config.toml
seq_len = 256
doc_mask = true
steps = 2234
Each number is 128 + 24 x the weight over its row's rms, rounded and kept within 0 to 255. Layers, rows and columns count from 0. Numbers have three digits each. The size before them is the row's rms in percent of the matrix's.

# down: layer 6 MLP down (transposed), 128x96, rms 0.097, rows 83-127, columns 0-95
# gate: layer 6 MLP gate, 128x96, rms 0.0978, rows 84-127, columns 0-95
# up: layer 6 MLP up, 128x96, rms 0.095, rows 84-127, columns 0-95
down83 101:109113155131167120123108172103103096105151143143102083105167137116145123137088137142123140164128090145130137104144106126112143124087091121173111150123138158099129115148167129116119129132104106124132174122155148078104122151153174176111145133145110093114092136176091122120078126130126136108
gate84 100:122161147116108122121119155140145140144134151096116160148107101151110173099141105142125144103141190102137124132090083094143070115130142095161141137095154173137130144143153111150108147096143080131160125150105130095121135101112138148118134161090134177141096154117148167131155129151109108133
up84 099:124145115163102123129123138118132119089090110087086156124075125150136135109089118131094162081160117146151077097117110132135142108115147148146157129143142151093146120164107172113150170158130154194146092156134138133140137124145118130162125140124094141131097150120137156121152171144135135151
down84 101:138156142121093141094143108149149107105167112088126148110147112121124148085136130135115134081124101115118092138128115148135119130138141070166084110123111114122120145083151144126150155162110110112131105131134087133125160154116077113092089138127163115093154135113119142143181168181098119132
gate85 086:149115139131140144171113102174154074125154123162148130149128123140154140107180090122207139132121125143125111141110135155136143106112164138103147127136155134134155108129109118160188118149135150173142102126086124097127106143123131095097101141128148111162116137101111139090106107100142087123
up85 096:118089117147117094166108101138137144149154130153145171098186139137143133127129107144104108161146153113125125100194115094115160146132157083119118089132132115098105138159154115101098136113084119162116094134094102136124142107108158103117114168135126154115133123153143163138171166106109129129
down85 093:116098135138172140097154093131160103105199115137119132153148119138141162168131146133090188120111152141133096110099172155095102122130129129144129087129093136158135133134117157139154092164107140129136161124120184152110137109081101149137140126102134162125159145091136145126112140143111128131
gate86 104:082146095134168187111071126133130166127119145143134129129117118177142131137099115106164099092113114132108152151117120160128133088109129106165131138129153125121131151131139164099116119117154160133072141127082149080160113118120157112088146100147141115152162133135135092113104114138126126081
up86 097:105114137081114140129130147096085152166136167164106121100098147162113137160107118084162132177164131130155163091133123134122116131162099123128139111135155145105116122129145146119098122161134096137137130095115122116121170125106103133151118113096145151158142107084170130111120110137169179177
down86 100:139143141105104161085144107121118155113119148114114123117177104154094127146126121114122097103133151153193146165109137110152190125155116068152119069135119109121122132084116165133105110135125122134122094134102144145149103076145139131100180136119137140118153146116088110123139133131143097122
gate87 097:170143139120120124101114135129102143114177087141093152097156132116099140122157100102159149146115162171106148096179107107119113135084133094170139127144127127115098135087156142136141107139085176112106107091113163121126140162156140144141116138139109076133118122160134088124091115141115128138
up87 098:088157102103154120131145165119133090109123174096151128159103117128140168122147138109118093113158118125125076117172134111131124147154148141125133154162114161136104126131150141105105146167143159101154161139114099129166128113140091111105090132170097125109142145157095089159102096105123084141
down87 101:111091116150107166188149118175113141160146091163127126110095147151123136159137159126205169113132141094152137149119125116166154126132137141136160133105182139170134140139122090155127141138137110144154128121121141104104096114091145160153121141088138121159151142167124149121121122108104126127
gate88 097:114150117130126122118122146145117201133125127135160122109092107138138102154142146134083126124127111155172116134140165135116142114127097117125164182086082158154131113112111164130116160148137134123140148151115157152072186116105100126137117155116131110155112159165134086112110089133111151153
up88 104:126129166107129129138157075158116146101114133137143117146106128156136172128128148105143185104108114125156103136163155112125181149136119134134126146160136133103131129136118084139118070124100171115074124188116112151154143110109108133126117105099131122120151088153128128162085151136104086143
down88 102:143109136175150131138101148108162106132126117085130150141117148137133174148141118109097120149153172121145099102152141106120118134113089087188130168151142137134092134117129127155155115119114169129106109104185106130149148112128125105119128095129106139136132119118121104152165162103087192164
gate89 088:071111165113112173140120138118139095152145122127137080080163132165122108146122137115142168139173126097140134145146123142142087124098158105147146175155121170148114143137111133140102137161164099121140167122126131170110096135105141157087143117096138153102108119115083119146136104095128141115
up89 093:118116148104117142192132121103154149116140148103140125112115130144140121169116135131095153117157091092101116154101129137121111101116155110062116126111114129106149155116138148111122145101111145160126147124129186110123155090110110109138135107121054199113110126094116158161126126144142143111
down89 098:106169167152116134092152103095076092165103153135107106119113114132128091139112152147155143128106147108128118107107141133111149181101126110122134146155140148120090134133143132125139163126124141133180153105179143145134075140175105159154177150097165113125148131159121127120139130138110120167
gate90 099:145131158127116123184145140190118128113123136115137155126141091179112120088141111143109131108138150124112123141126096179152114161136103109112148082111128135132178140097139089134126125136160163125132125087154118107107139100143132126114146069169129129125099128132119106171090153138112186119
up90 098:118122169111088145116159102157114123105114149163137114123128127128132159138122140107141162082099141147140093089095111136147133104098115096175138135147082146128128096125171162140131092123104118133128177125119163112091089126122186086145120106141078111156104125132131142154110126154162146132
down90 105:131143119161137127062113149116117122107157118087145132139102125170146148142118143146171132145123093143134159134124147088111101156184163133121151160152136135122154170127096131137115157089136157097095093129129111137176092125100114103138098134121097128153185083127119147147141137101123124113
gate91 094:097135126144120106108133138102113123142137144127190181125167102112083129112119122119136154142167139164100105107120153161122125102160137075137110134090115143144127102122143142163088125123106148110095138121148152143144136113091159125102161109144144087144140110112177181145099105093109151103
up91 104:111108104186141094098085163123125097099126146118135175138103102137120125139123119154120120084120115132136102126139096103057094135095147159155139128104115141150124128129100119141116140138129083093081118112134135144145104091085114091158174123135119109128141124131082094148098112102120134114
down91 091:110141134095099099130148119158143102166130099140118092135155166140148140105119140092150099138117154122090120130121121190139160093183090131137141110134174163104122127135179132113173119169142111154139140162141114090117096148145136104153109106141139173138141156146099134139097103147125147123
gate92 100:134118108094128126150137179150123109104099129123152172093125147127108141125144138097138092124095136176162113083120111113114127143146149122159146102146133126116111112125142054126117137094135139188103102087181089097147105135131139137164110142136123148124139115136125096130147133129082082156
up92 108:129165151092108150151139133120147117176096145114094110157101097091099152105107165059166153146117128106157130128141113122124080166152112122126100100162134120093102134140141117111137119144109106073097150136104135097121153146117152106127155146161151145125178104131124129090112124149131134113
down92 107:105106161136104082116088165109124098099122112137090147110128136159123114131154114154110118112129113116117083119113120161132122133167118144148106155106110167090122147120097153103136183134117173150128114142127123117158178133127116104190123106082154126138115120120075117132147126169091109140
gate93 094:098138108125087137104153129117125137122132156121132108102127158105051132131138091114118120146131079121147127134084119144094118158145104132104096137107088109067166103098083135124117110132089136136114111132138124125098154126141118123154128144115081097103161154099158114147141164163130086138
up93 095:132102128118087114101125113130131105120104173115122110164142166132131127148145074117105092121129098134136070127110136161104116151097120129139120087097131063114114138115089137151197128150111101135154102120133172079187125150135091113103135127121130130146151107137144138121139117122153115130
down93 099:109150132105142087120131118097138084182149147108139144112106147160127096097139114112125107142146107070160120100146105159175126124173110147139119115098126120139186129125173120109144144144087140130122123118140106116138098164145144100132065159153154113114114123134174084141126113145138125142
gate94 103:123124150138160100126073124152099162103127126131094139084109105093130105143153134156134112135129147160153131138134153165120152179089109139121154112121133105155114163108123130156169115082135114103111139059148101154156121135123149134116137131103128161144167135174152145089093146127092142143
up94 101:121134122163155151152146134114121115146136075113144086134109173131128151110131179136122138115137116124126137115131085121149160063122103150167110131119129133145119142133139128055158080092114141158091110100109137099118155146117100136158121122088147164092134129097130102165128133144135092101
down94 094:154125121166154134185115156128113136116130108111078151143131156145113109115146112096120141145092151136087171155102153166129126112114073144156130112107094124124109138151163139165140169161138107128117107128124083099135132156192124146121122171158126127122148086154111136141113108150098113140
gate95 104:134095173159142114184171120147098116156091124145131146083132124143151115108151156162162131129137128174107148107146143126099072159106101169136133119099126123114140090111072154137101091166136137135134132132101133114096123115143130142171124139092098148138142114126121104082119137133142093131
up95 110:138141128144132113118135103163107147118080155149100116132131116153153140154152114144108112100109130158175164173151109142126123128183101115159119128160111124102167107146119153114139143081152095150111115133161157136134153149127114141108073165115066134095122115133131153104092109095100150151
down95 106:087098147092146107176127107167111107154127157116101120105130139128122142172156140134153115099126109128130123153138142125137093126109132159110160114143077097120087119100082116124091123182110146152132115096125087096150110135125184133134102165144129142168129133138109092091114127142135141089
gate96 092:076109122076185118124113152140086128091149119098095114101149149151131136079093130166116138115108141191115114121110132176116129167119110116134151116110160147105085105122117152174149098116106124104115150128138130140120123118123071132132133129139078134109118139120138110114137137139115095090
up96 095:151119095127085140149155126109138166134141135150109120162153135146118152153125089109113103119144138162125181127105149124141143176111138155162151103148120107154102111099151165091132134125093126129158118120127152172144137136140072107124181105114173092136156128138109123152156187113117147131
down96 096:134123097154103082151108185125134092097102136118166148066100174157106096157146142127122120156167093121160137123133089149123134113114095156089152118124119107150099122153148134131108156133103136139129144124141150137142108085115153113116115143116072181137131118128094144150102114119131154115
gate97 100:135106126064098169130130161105126130120106129126146162104139086089141117118146084097098137099151094097121114164154168141103131107152145151104093082129113127112084128129197138149129121151138123128138139137134140108107145143117114123140121133073128136161166144125130123166129112116076119104
up97 096:129143152117135156131114123118070139103167081149133111125162112135145103124129164126132086131141104137173121129114123139155148141079138127102119126107132135128116142116148114106114125130156132170138174104141140124162104118067164129118148114107118212137099102135143108061124144128095124111
down97 105:160108106119194130138136158138094134132111152166107131142119116135153138152125120123153157136172123125106126125123130155155153157151137122138174134149134127117110108126112176094112117120100140113102105138147113152144155115141129100119168133147135113143201199142147176109093123088111123163
gate98 094:094112122164121152132124123093138129131126177088112113170121172079138127136089087118126094150099133161145141152113122159117136167123127147146141143135146130116110119108155170138092092131110106122096114130122154099162134099114154092133126056074165108149117147150110128126130135129107095110
up98 091:137110167080137114119123082153114069140114131144132106097144108114122186149086099128126117116111164123116100075123142130088130120091115173135138155132142134105120117128134147134123094153128109148116102163143138158134159140122113151126106159100097103166127202120114141123133161116115096114
down98 099:144167101134159127141141106122120090151139120111110147089119150144159122162135109143132103103125110116148192087121117146124139142170101099127128121070105109174134105129127139133117161098093137095126145083121112125145145115177108104145128084133105156135100131161127114132155101150148068102
gate99 097:150132117144139126149083126145074151144152122120128114096134087164110053099129101138130116133150123158179132140144158096120107135108149123134090133100118086136110141096110169137134174135154173136128137135126125114133118105155087159166127099100108109141175136126117143110128100131146130083
up99 102:100112084154145135112122109112167140156151126110162104115153136131111163111155135157130131162126155143100124160200139108121135132118113132138142145137135176133135113154140158122098116141097104180139126137134079091119076119151128062141174128161146152092156125148144120147142130115111106119
down99 102:165117140126154137080099106143162106085142144116129101126139135143155104149116163142113095119128140162077150129066137159139170097114136119141117129082125179148093130122117122125119128133128093109120152106165139102174116151127143137158092133123138124116142155133144159070176160117137119118
gate100 099:121118124129152103069127154091131109137141159138097135145069159134127149113137120126147148123150130140124164129078134132162139118122123107127164064125122120121166132139116119135137148146109129129127144166158110119155126132128177103127107143198145135150094138171100161118146125145063163120
up100 101:127117126164127106136129118167119115124126092099133111122113127160135103187151183136159111145156148100133103152107161134141106148138048102163130141128092101116142173121095113120137131153115124109121131188115144148105134122121126104105147141136106136159086177164129151125109129107112117090
down100 104:143139101132153153123123132168120097094129148122153152141132179103122114097132140137146104156122121105099099110132112139132151152143144187121181133171072109142127115155159121148129135172086135137123161130136129117132098137131121115154157177105129133097122176151099164111074126095142142157
gate101 106:106119111130128088141134149167141139144138095150159105140141161132162156146118135111072158082093123169123133088133144080079146115126128140104159136156084119125141134119109121121050100113115125148127127107154133116165157107140176143140132143156111121089135129124143096109136129108102132093
up101 101:157141158154119139118164141140131128143121070147135117154128121155117117074148135121089135162130137169100133128164170119111144088103132114141134100154159140148137119098082108137122131143089113121163148145112120133096159068149168134164107118145140124106185116126164140142159112119113169120
down101 097:155140133120142151168123146126086132150133111130163137088149084083125168122116132117125132161149098126122153164101104157160118199108131091136120137182126134144123154100142120110155115130111172130121120100082122106128108137071170125092094129106167102096112147127122137113115134136108136126
gate102 094:095099117127128107091110136114166127154124199136078126141100168098141159170143114137127157122137111119180112134110120146153152174125118064099107137092147128165102096098127111144113142166164133105150124154123131139131121151154100116102146155136121147107161105135132141139103131106134141094
up102 103:139090111108145122148141104186080123128174133131169098133134123144121129094140114090135138110134103101098128140126097141137163157167117126131126154119083141130150121074132110109115087109119136119132098082144140127135133096135086144087135110125095133130140135100178160141143194104123149148
down102 092:122127085101114114106119089161128124104109134130166140086142098130135105172099126118133174144176128125154096090167118137164160088125150132114129112139082118113103119111127135108120086136091156129134152116163152096116156152097129140117167161091115146139072110141153113106103133112101115138
gate103 102:139118158132155206154121151128163079099145146113140111123100080171146134153075101145155126163112122143121123127125150161146158138173169119131077149113157139134104097108145114121124155112102128163129150162105156150124126155128105123131109159146104133153127128103107117122119107155110147099
up103 114:126117155132129133168143087108104154149152102143130099126078138108101139115123134162098129111124109112097114105151110140122160160123147143120158193127132114129179121150125073170082136182139141122085133124141137135137132121143122175116173130112113100115116116090143101160116157098159122142
down103 102:062151129143143121117103092158153119119104092111129164137130092160135152145142125117118104115115175165081131154128142139122124134141129094151122162149127123123117107143152092114113103148152090106106159092110148136097124108095123107129175145158104069101136145107126102152169137126097156100
gate104 101:143156133130124098142123150137116156108166145114091144129122130126183165124143146165131129128112116163133116162134135085134113125149113108121126138152148148122098139182145121131125158117151127150103167131132117128173092164127144102115153147152085133145116120083165091088108078093098097183
up104 097:175140112118128140080113092090145109138141104121094137096115136101113138110099159091146103115115096179115123127140160131125131148147127126134157149100133114123117140107136118105129100110093118133119147079155167183104101099148120126111115124117121126135109133145083172119049122171130099120
down104 094:104123174126122162143183148163116144130147143114117089105115098174153121111148128137142086124126123138118123094135118124123107109148110144147077182135095117114154107083123122135186120143189144159129106129141109139103138139100107169157142122140146121160134101126066120118121141146094120139
gate105 104:133155134110077141161138164116110155108124115133152115127134111125140108135165159091165141145134143152146121086144155143135166088126122122118096081163122118096089129139159160070115112127076092097121155156155097106132140163105130122131111151158144177166116147154107112131134137129122101118
up105 112:197176138163136164137097163115086169145108107123139155104104132111089091121125122116125130170158134160159128138125129145141136108118108120116096130100138162164150146092115176188095159121107164149123125132119125111111147146112129146109148112128167140141100121144133141109147109084139139147
down105 114:141115131118131093120094118105109101172166183116138113094159109148123121190136168138134119092131138098123121135086113102154108114108121149103119161138095123120137139119154126133122126102140117135120138141122088117176084084140151150119066087130137150137157119118106134100158097171150110135
gate106 099:108138203120130147143138139145130091089142118135136143134116089149082114163127162121156109116130125092117127136152090121099105127138170144160123134088127130114150136076108111080133116119102108123135117167117133122139148086161118115105182130133168138177079160147156144128129107117137135124
up106 105:134171126115083157170130117155109129121128087100173109146124098113107128179094156151110102113129160075132108133129144128149133171115147133102146132136153107135080119139134141130120105125134126100156121154090165119134129141135161096130119076128132104140173127114141088143111134110172138073
down106 105:117104157134156128147139174170154098088153104144123175121134120141091120124164171126154148150135155134108084117117142119065154072120142116161110122091133161089128131117134093127127121135109133112105083152136106123129111111123121146147151183156151150131125166125108130157122170102139115118
gate107 094:112172120136097151141097139120119133146155132141100106142109139159136118125134124150186119122088095124105117105151154155143141164192156140125154138103135141120096122115138128148131146103140140119143098135133098091115120142127094141145147097106140155099119176170117128150187071163102099094
up107 096:154128117158098121152128111135101126096138165119133136147127154110137100149117119147098089153110181188130115120159119124114095111099112086125153122095098148129144117118119133125157126119067127156107113150149145119097150159115187124156119136152149129164113163086129141143117155126167161177
down107 097:139114150185123133126156142161123153193099068119118146090152138097134165170128120108110103164156145108147149163097124132143113099113126132088161142110134119137116154162071163118120137165123138122079161140104132126143102114136135134145142111089142127175112132127130095129151133117119111139
gate108 102:108120111126054144116138153138147108130087106135168111126131090109131121143132107131141097112149130119147165140118121131119134135065165136116155102099178123157127119147123099135115130134086154133126150134082146092105112131124140162160129168142065145114118151135110133121130127099100149062
up108 100:164142142116122132154140103157117124157109093146134107186083144175136159117093119129148112126125123143140123123121111118109100119142124142158099072129145154126123148146125124117134146161099166130112117150100108126195157114156120102145081101139149121154121158099068099140169131128158122162
down108 098:109152176153106144127125135133134102216090108149136117163088165142126122149143115168102126152113189126097114120150110082134133120142117154145118097116131121098114149146099117119122128132161111106085085135118128136132106104143117092152102157130143109169131114097098098148144144131116148154
gate109 117:084163168112119103154109096118147123136122134144141104136176121154092121172107117116099118132142132082119121122124164183154162089158103119136111102136149139139127113099116130133084154117106133129080123157138156108086138099092098131142118118131147163114141153102175122165147173124130097120
up109 110:155096126160151140133161154119128146134146103115183124143126091107113109132139172112113124167101089153132113125159119166097134139117122150133138153066134119114143157157085115117106107106081111125112135117101150104103159121133102105146167110132157163108160163110176125163133131089104138148
down109 107:148115088118089146138115122119175143146087138101114124156143096088117112136135153141117153128147123119108117125135126140119165096110117120148130110125168120175145105170114104126121112133126116133105179092147161144090146126120163141136097096133133061089129091094141149120110161171105139077
gate110 099:143150117142134125124150189122082090121111099107131155142140129116138138086114085121161125190120112117155168177139085142128159088120114120116131105129120128114114103085114115135138132159121122125107145121155096117119108154132113129133163139155161095172148150166172131175141112101099127111
up110 097:167126114162120112155075124132136138137085144131144128122148158123094129131120132122133179103115111152131117178151105106123178142130115135151092139151176147139126113129142145171128130120157096145112143084144105089121058126099139130147127130132118096163100149093124097155102110092086134148
down110 097:112130144123123109154146150160124113132132088141141125148162117155129195083117178104102114120112104138133121149126124157109125135173097105104113104125104187133093114161119128154093169097149128142127126117100095128171128169080123134104127133127143124143096104120082123181119138142123112156
gate111 107:129119140149122190162151131121088168172141113116141139142100124141142144114128094189119123135134154103102144127102126137153168145102150155105085183127108113127091111124127144167119146142088145109112162101067108146146122121127131119125159139140103113107111117163135122156134112137073126094
up111 101:117148125111112152109149117164129150130115105112104185145128122140137126147132147134104170139107136113114124082146147124126112079125158153109150145147154139155158095143133099123115155187142108176125161155170129118143143141114139104156143082183093131101170165083114141108129126140123169132
down111 109:120127132104146181164107139107128145116110141142069119140096109113148143108095156144146112142094106133132124145126156128103170129146111129120132118091168108136101126086129144118136100135091118154083110137164075074085128107137142148102085123147128117114133103164145140167119143144082094141
gate112 097:129164090104110148137084116102146139112158171121143095088140120129161107166113116137142097117107084115111096063165132161127144120159090134165125148104087116104117135100125138117123141117130138170153132156122113144141151109142154135178138167164126124107085112105104112151117133100131131099
up112 096:134141135146153168135150101144139096134133172132114121096132118130158123134106084131138177095142144110104155107098118120154125099107123097110094083132136106172140136150111161112138118128132139132171085101112101172136109132126162131076136102121120135141135195109141166123082136149152097096
down112 091:139137128115119110121103133127130136096071124143102138129103107105132167158113143178135178123162154143109121132124145146117110094091137144128138159171123108133142132118094067109114132144150115113133154089106122132150120084106132154157167117081172115147141078131161158155112084149118134150
gate113 098:134156128116112121127104141143148110110171113175126142094159128133101148121132109151136137123159153143192154088091151132122151164125103146128126148114128126127116114097122119142080101096120140181118136103134135075100111124170133075126152128106115108126092153072182135113144163119144131132
up113 096:121128140138131122160153116139157133103159159154111129103140116163124173095081130151161136125110125160094155099121165100101180132088153113119151113162093142076081139133144154135119128119130086157105135149165122133153175131126146154136160128129125140135118126139123161110090099085155156147
down113 099:128101124117092126129145133115113148154137122140129093128147113133121120182131133152097135114113104108138101140106114105141161113187128157112173118134144191117134123100129148167096090106088176133133120092154137127146122161122141153144078170110101134119165138127108153109099104129100076158
gate114 112:115140124127161149160148115124150130143129089174143084104153127182151147129117098135143143132084115123121142106121110136152152097113168093149151089091137097102127093094161129116092140117104103123082122101145149101089139097120135112141123162087123170156145129146146152136142167136114170132
up114 112:132141162120114127129105090159150129153108095133149113147110122107151168141190129152124115114136110186116159121151160118166179117106108119126118138093125138124126113137135125153142101087142150110134084122094125151136098116132150133121099186124077131138108147110126150068156143147104170132
down114 111:104165122130105136155088147134161108143110112088115107125144179153103101106124169141123163129110159181143111107125130176132147122089145141144127099132112127144123111122128115147153156091120119135104112120099145084175113157126125083165074183128108142139123148143117115104124134082125129097
gate115 108:088126131099093124128125150176145118156080116164159142137109080111154136080161106128106120134116088115102131108123134144160123094110139176138151133139135135115111155126099132132124127106081151144167133156106144093084129097102140135070115163122098135124076137144146122113112151144108140158
up115 100:112150137101133142110105096163119176097132166116113138151101129122140089107150133160152140139108150164118099130155058137133174120157158168118156088122151107100137138141135100153161106127104143129090149099132135116106079135165102119137074138137106091128102123137106124116148162116117144128
down115 096:170162090120118139142144155119130142136138118117134132173142188119114139067117157097154161139131104137082123111107064113098156134110134159112097149112134160111121120113135073133120164155127126132095134103124128112139140124130177170130152099130110179140127137134097135115162150142100144135
gate116 100:141111160112105146165165122163114113176153119121157154129145119148139148098085137123152143132110106151129179086108118075115137121126126122156114113154121144166129109168124114150171123117130110154180114141082107154150143168086124139116126168134134141158142130118136105096068126148136101137
up116 106:152168097146160122090109115100118124120149099093130120114107144140137112157162164137107133137116117105107193139108138130152115143168104119108132135150121078185127120162157136128100149102113121092105094096121143092151139145175129152151152145136093145123087126154152127126137103106124129182
down116 109:125126152143109164160142146068166105114110153146097101125113132189153135135119076141121093110136119144118103130107096147110118082115146134137123100163115115145124135105120157112140096106137131105176115115106097134166145083152166079140103120149113093132114145128110095155095119098155146126
gate117 103:094106110092171155140073100117126111177072139137131113138136127134144076119131144128110071139111115148123097126143135091118166164143105143140142097101109118123113175159123113121145166125139141124071111125155117081152171118126113147156145126119134139110138122127117156144099142095088134122
up117 096:140132160124092120121142144097111103156156145146125116146112144166099127145062058142111094118127106129113185114092123119138123097114135126158148131157123130105123113144131095148114137133160141101149107128141108138118090085130107110123143194101119146113143124115086142124109135144200123130
down117 096:132148167131097167134127112158159161106137088146108153116089158136145076128154095109127098170145145143116144126126132143100143166115123110125154085139144109102104145098114135146104143089128143087138110091127128143152105125127112138091123127092139086091135080117164162159131143132146143179
gate118 084:135171154122097143124130144136130141141136134088161144099151148124125170096120110095146034137144125139100147108139082134076145157121101104141148127145164128155106151093094152109112155151139132141099116123119144125130171137162123119145148102093100123138116141175145149141112154147144145157
up118 097:102090119141155124112116155155143085169115176150108124136121101181146132130151116115124126117125093167131092097141129137134128106098124128115105065117124096156151168129111115103089121114111122091126109134119143121121155134128156074157113115199123174113127120117151099101119167127131141145
down118 092:121089157187113086135126137095124128154094132152115113136188107140109101134121163139102116151162157140082142127121143100150123123114135096163168126128108112143115171119102117135112138093145140144151131101152106109116165162130149146119130172111119132084137114125150093133108097139060130145
gate119 095:121120160129133130109144109126084124125149118155133106101128127112178145137127150124124112137113114139111144137124177120095145167140113148130137162113120076089181121149126156105142136113165126132103107163129135127105164102106126119110111147123103226155136160128098175129104106151128086112
up119 094:148144104108111144154104135109143114078112120129133119097152151096106145114150090136149134161147151094118143154169118136123140114106149130140134087172132119135149121143125148145152133162100092090118082177133122093157153108156092167131101157157097110150101129136118083152106153178146150137
down119 096:125099102174175127127160125096090126113171112141160143119139158117077120123147178099138145162122092121126095127151128109101126164123119124139149133099095103127173156160106119143158128147126115143111119173137159117129107116151185150126150112155097123141102129138158122101114178136132096155
gate120 099:141128148113097123127098122141091157140125094140162128119143128142090149137096084127130116146142180156114089138115141120150092127100129170105110130119107158086143124125125114119118149162099145111148088130142170143114187163103132091123114094105132133174156108185124122100114084111103125143
up120 099:100080135108112179119131128127092148133108120116121117145150143185156128129151110160132120092128087125094130159109088143130152097084137121131111177148169090084102112095099148153103128141146125175130134140170120089137116132133114137152115113157173131108111094112121133144091102138119148121
down120 102:111130121111124134119101118131129107081110186112105153093137134104156110141166092128113146144172142144119063128159134139143090111110156118135112122090088134098122141124170112115140165115101130145144116102134117121134100172065122119120161102143120133127084143147116114144101096094092106154
gate121 099:105096116085128135100107135111079115113139138117130099109119121137161141083122139076130121102154123179116114150101104141090131122153116158110135132083143158125104138172155118126139128122157130127145101104122175107133135146106148161160100137164091071147109092116149159129085147130142090125
up121 099:126118137127112071136070152101169123135074088171070127114121118155128168141110100117124089128102176084119108110108171116148131147120133133116113164112128133139177143098106162138106088112124151136141119133106118119144110156128103130115138165112152115135133110102130123145150123160161121101
down121 102:125129142122131134115108134138077162132096152106158164169110106154146108154157092125159155153152104131157074099160123100136096169087127169131142141122111161122167168099109099149147073107122121163131171112146149122106086132110099152119166123125126138151115122145111115126104123125142122140
gate122 090:096127087116118127081082170129131145161144141128137165156124169106080104136128111159178151109114112146116140154082140131125128130133123141117164148127118115123116159175106101132162120138155164111154107141142137139107138138154121115103132127126073113161138139101188147129134139129138076172
up122 090:154146124155102128137102115127129119148108152109150095103090119146153134123093105121147100086132135116149133137121160092140109075087149101156114134101134104117146116122180153134165101073094143121113145087118144125131121133130107100169133121121144157085113181074130104152148113150162107136
down122 091:131089120103122117155111119170125129144138147136149119103164111116127099091133122129171148146108115096136129050133108130149127147160109162134099163094104180140141107100149137090096142130110088160118101136089128159132102118089123119126085146154115148126126144107122122124171116081113100103
gate123 097:152125127128112126174129170162125133149143135109126120103125113113123128117118149123134150112124148150140137121109135170090124170091113159130129156153105107139094111111116141078116150133121145174078155093114102096122150125107110152133174126080159152097128160142154089147161075083110095114
up123 101:100110159121144080075126173111123126119125152094138076119126085140106107126139096177110101128148105117081148129152167159148146154079146134138124168121106136124146104109131123179115123173139175133117120125116139136097128132157073154158147127158123152119125124091127105141122114136124116118
down123 100:104134151158127158127133143153136097117097150124133148120128095155108110083114125169160142148108132148081116125179112153129094118118124138175109144154114113138111141095151148130118168121103112120117121144115152112180150113139112121118087141139165159152142141155133204158104152185122113108
gate124 093:092146158161110133157105122127142174124150131118137121132155129142128119098126108125160088118159134136124088184125135144088146110163113130148094143169136135116065108088116121144130098152088096186117186141118110136154109113120129116098167131130138138104133116151121171106103104116097128142
up124 107:132173158151122118112153110115139155124121066109162123145111154173084081146114128120087142081126136146125114129166148103123121143101136126185164141124131146143148182126148089134151124133117141104120106123173121107139132114101128137089077124145136142124105091152157131145115126136117157170
down124 099:142150102115121118084146117160145077144125079093096142144093115109127135102122093130145128126106125107130148106131135136143117130111107099086125118109139078158124115117107153114119176168135136131131114096137154159094107108189105107154138079131119165148139087153157147115115140124154085091
gate125 096:160149115120154137152103136113079098110163121123076135121120140126146124173155163132162160155147107162133156139115150134126149111148127089139094164097108126101100171127128120117131162127125161122173120138133090091166101170150108138137121113115122132139129152125117163154176121058133129124
up125 096:131129136153119094147103119139132129095172143162144128130135123098177119094178140158135079106154093128116144090113076120156132163134119159156095150105119139152135182122096100154116126130127117156134095154149098136105090122128169123122121146172117160130130097122097170116150136128142095127
down125 098:129132113085149108082174155112105105132118109103125142137139140122088191087118112077163120139122140115121129136115141131092119155136118088134147133122109143103090104160087127116129094136117135098134138139105167167152122129114109138159095135139140106109139139099119148180073128126090156089
gate126 087:129143076077118103142104180135133118164081114139137067109134101129116097141102146149103133171132125131155140129115090117080107133106144111163132180125140156163161123146111098146113141147144145109123109168144121149125135133165122145151153139137151130129116125072162145081128147113136126114
up126 097:145086108173096148107092104142166115168089153099141104120111088122107136143125147155128153163130126159123130123135141113133105160120109143152100138139160141133138134142125165107151131114078131111108130131139156145087202133136124149105123131112115162122146131092171138129104206123138115115
down126 093:154123156153101124096100105125130091122139117120123126133135118113086143132130146120131108103124130115145115111171140104147120126152103150137136083113141131122071064146091125138115086158111155174127174150083140127115161078169144108138151128131129175144138143147138140102150152133136113063
gate127 105:122166126111123168145128116156106144142161113139124119104134146142090144167123120107153179101088150127078157141075078144168122080123131151133107129151156145068112081127110115083138139141110149123109112155141116093145142121141139134143157148112114127118138152145113155137170163116152128112
up127 104:154125198141108136152139117137077144137148120137149153112119094084132133115117152152116108103126124138103148097148114140087108142099136096146122096145146112128145078121077132120090125138156117120131172147121119154135183119168138129069136116138128126151103128139129127122139162187161157108
down127 105:159128107099109120121127141129161122136140102163125164137117125134132132114119117157121094096117090151142109126109147127032103187137132153082105083149101126122145139128079143121095102149126130139168170115176160110126116131095140144135093137113156125136134124154137093099123132129136161115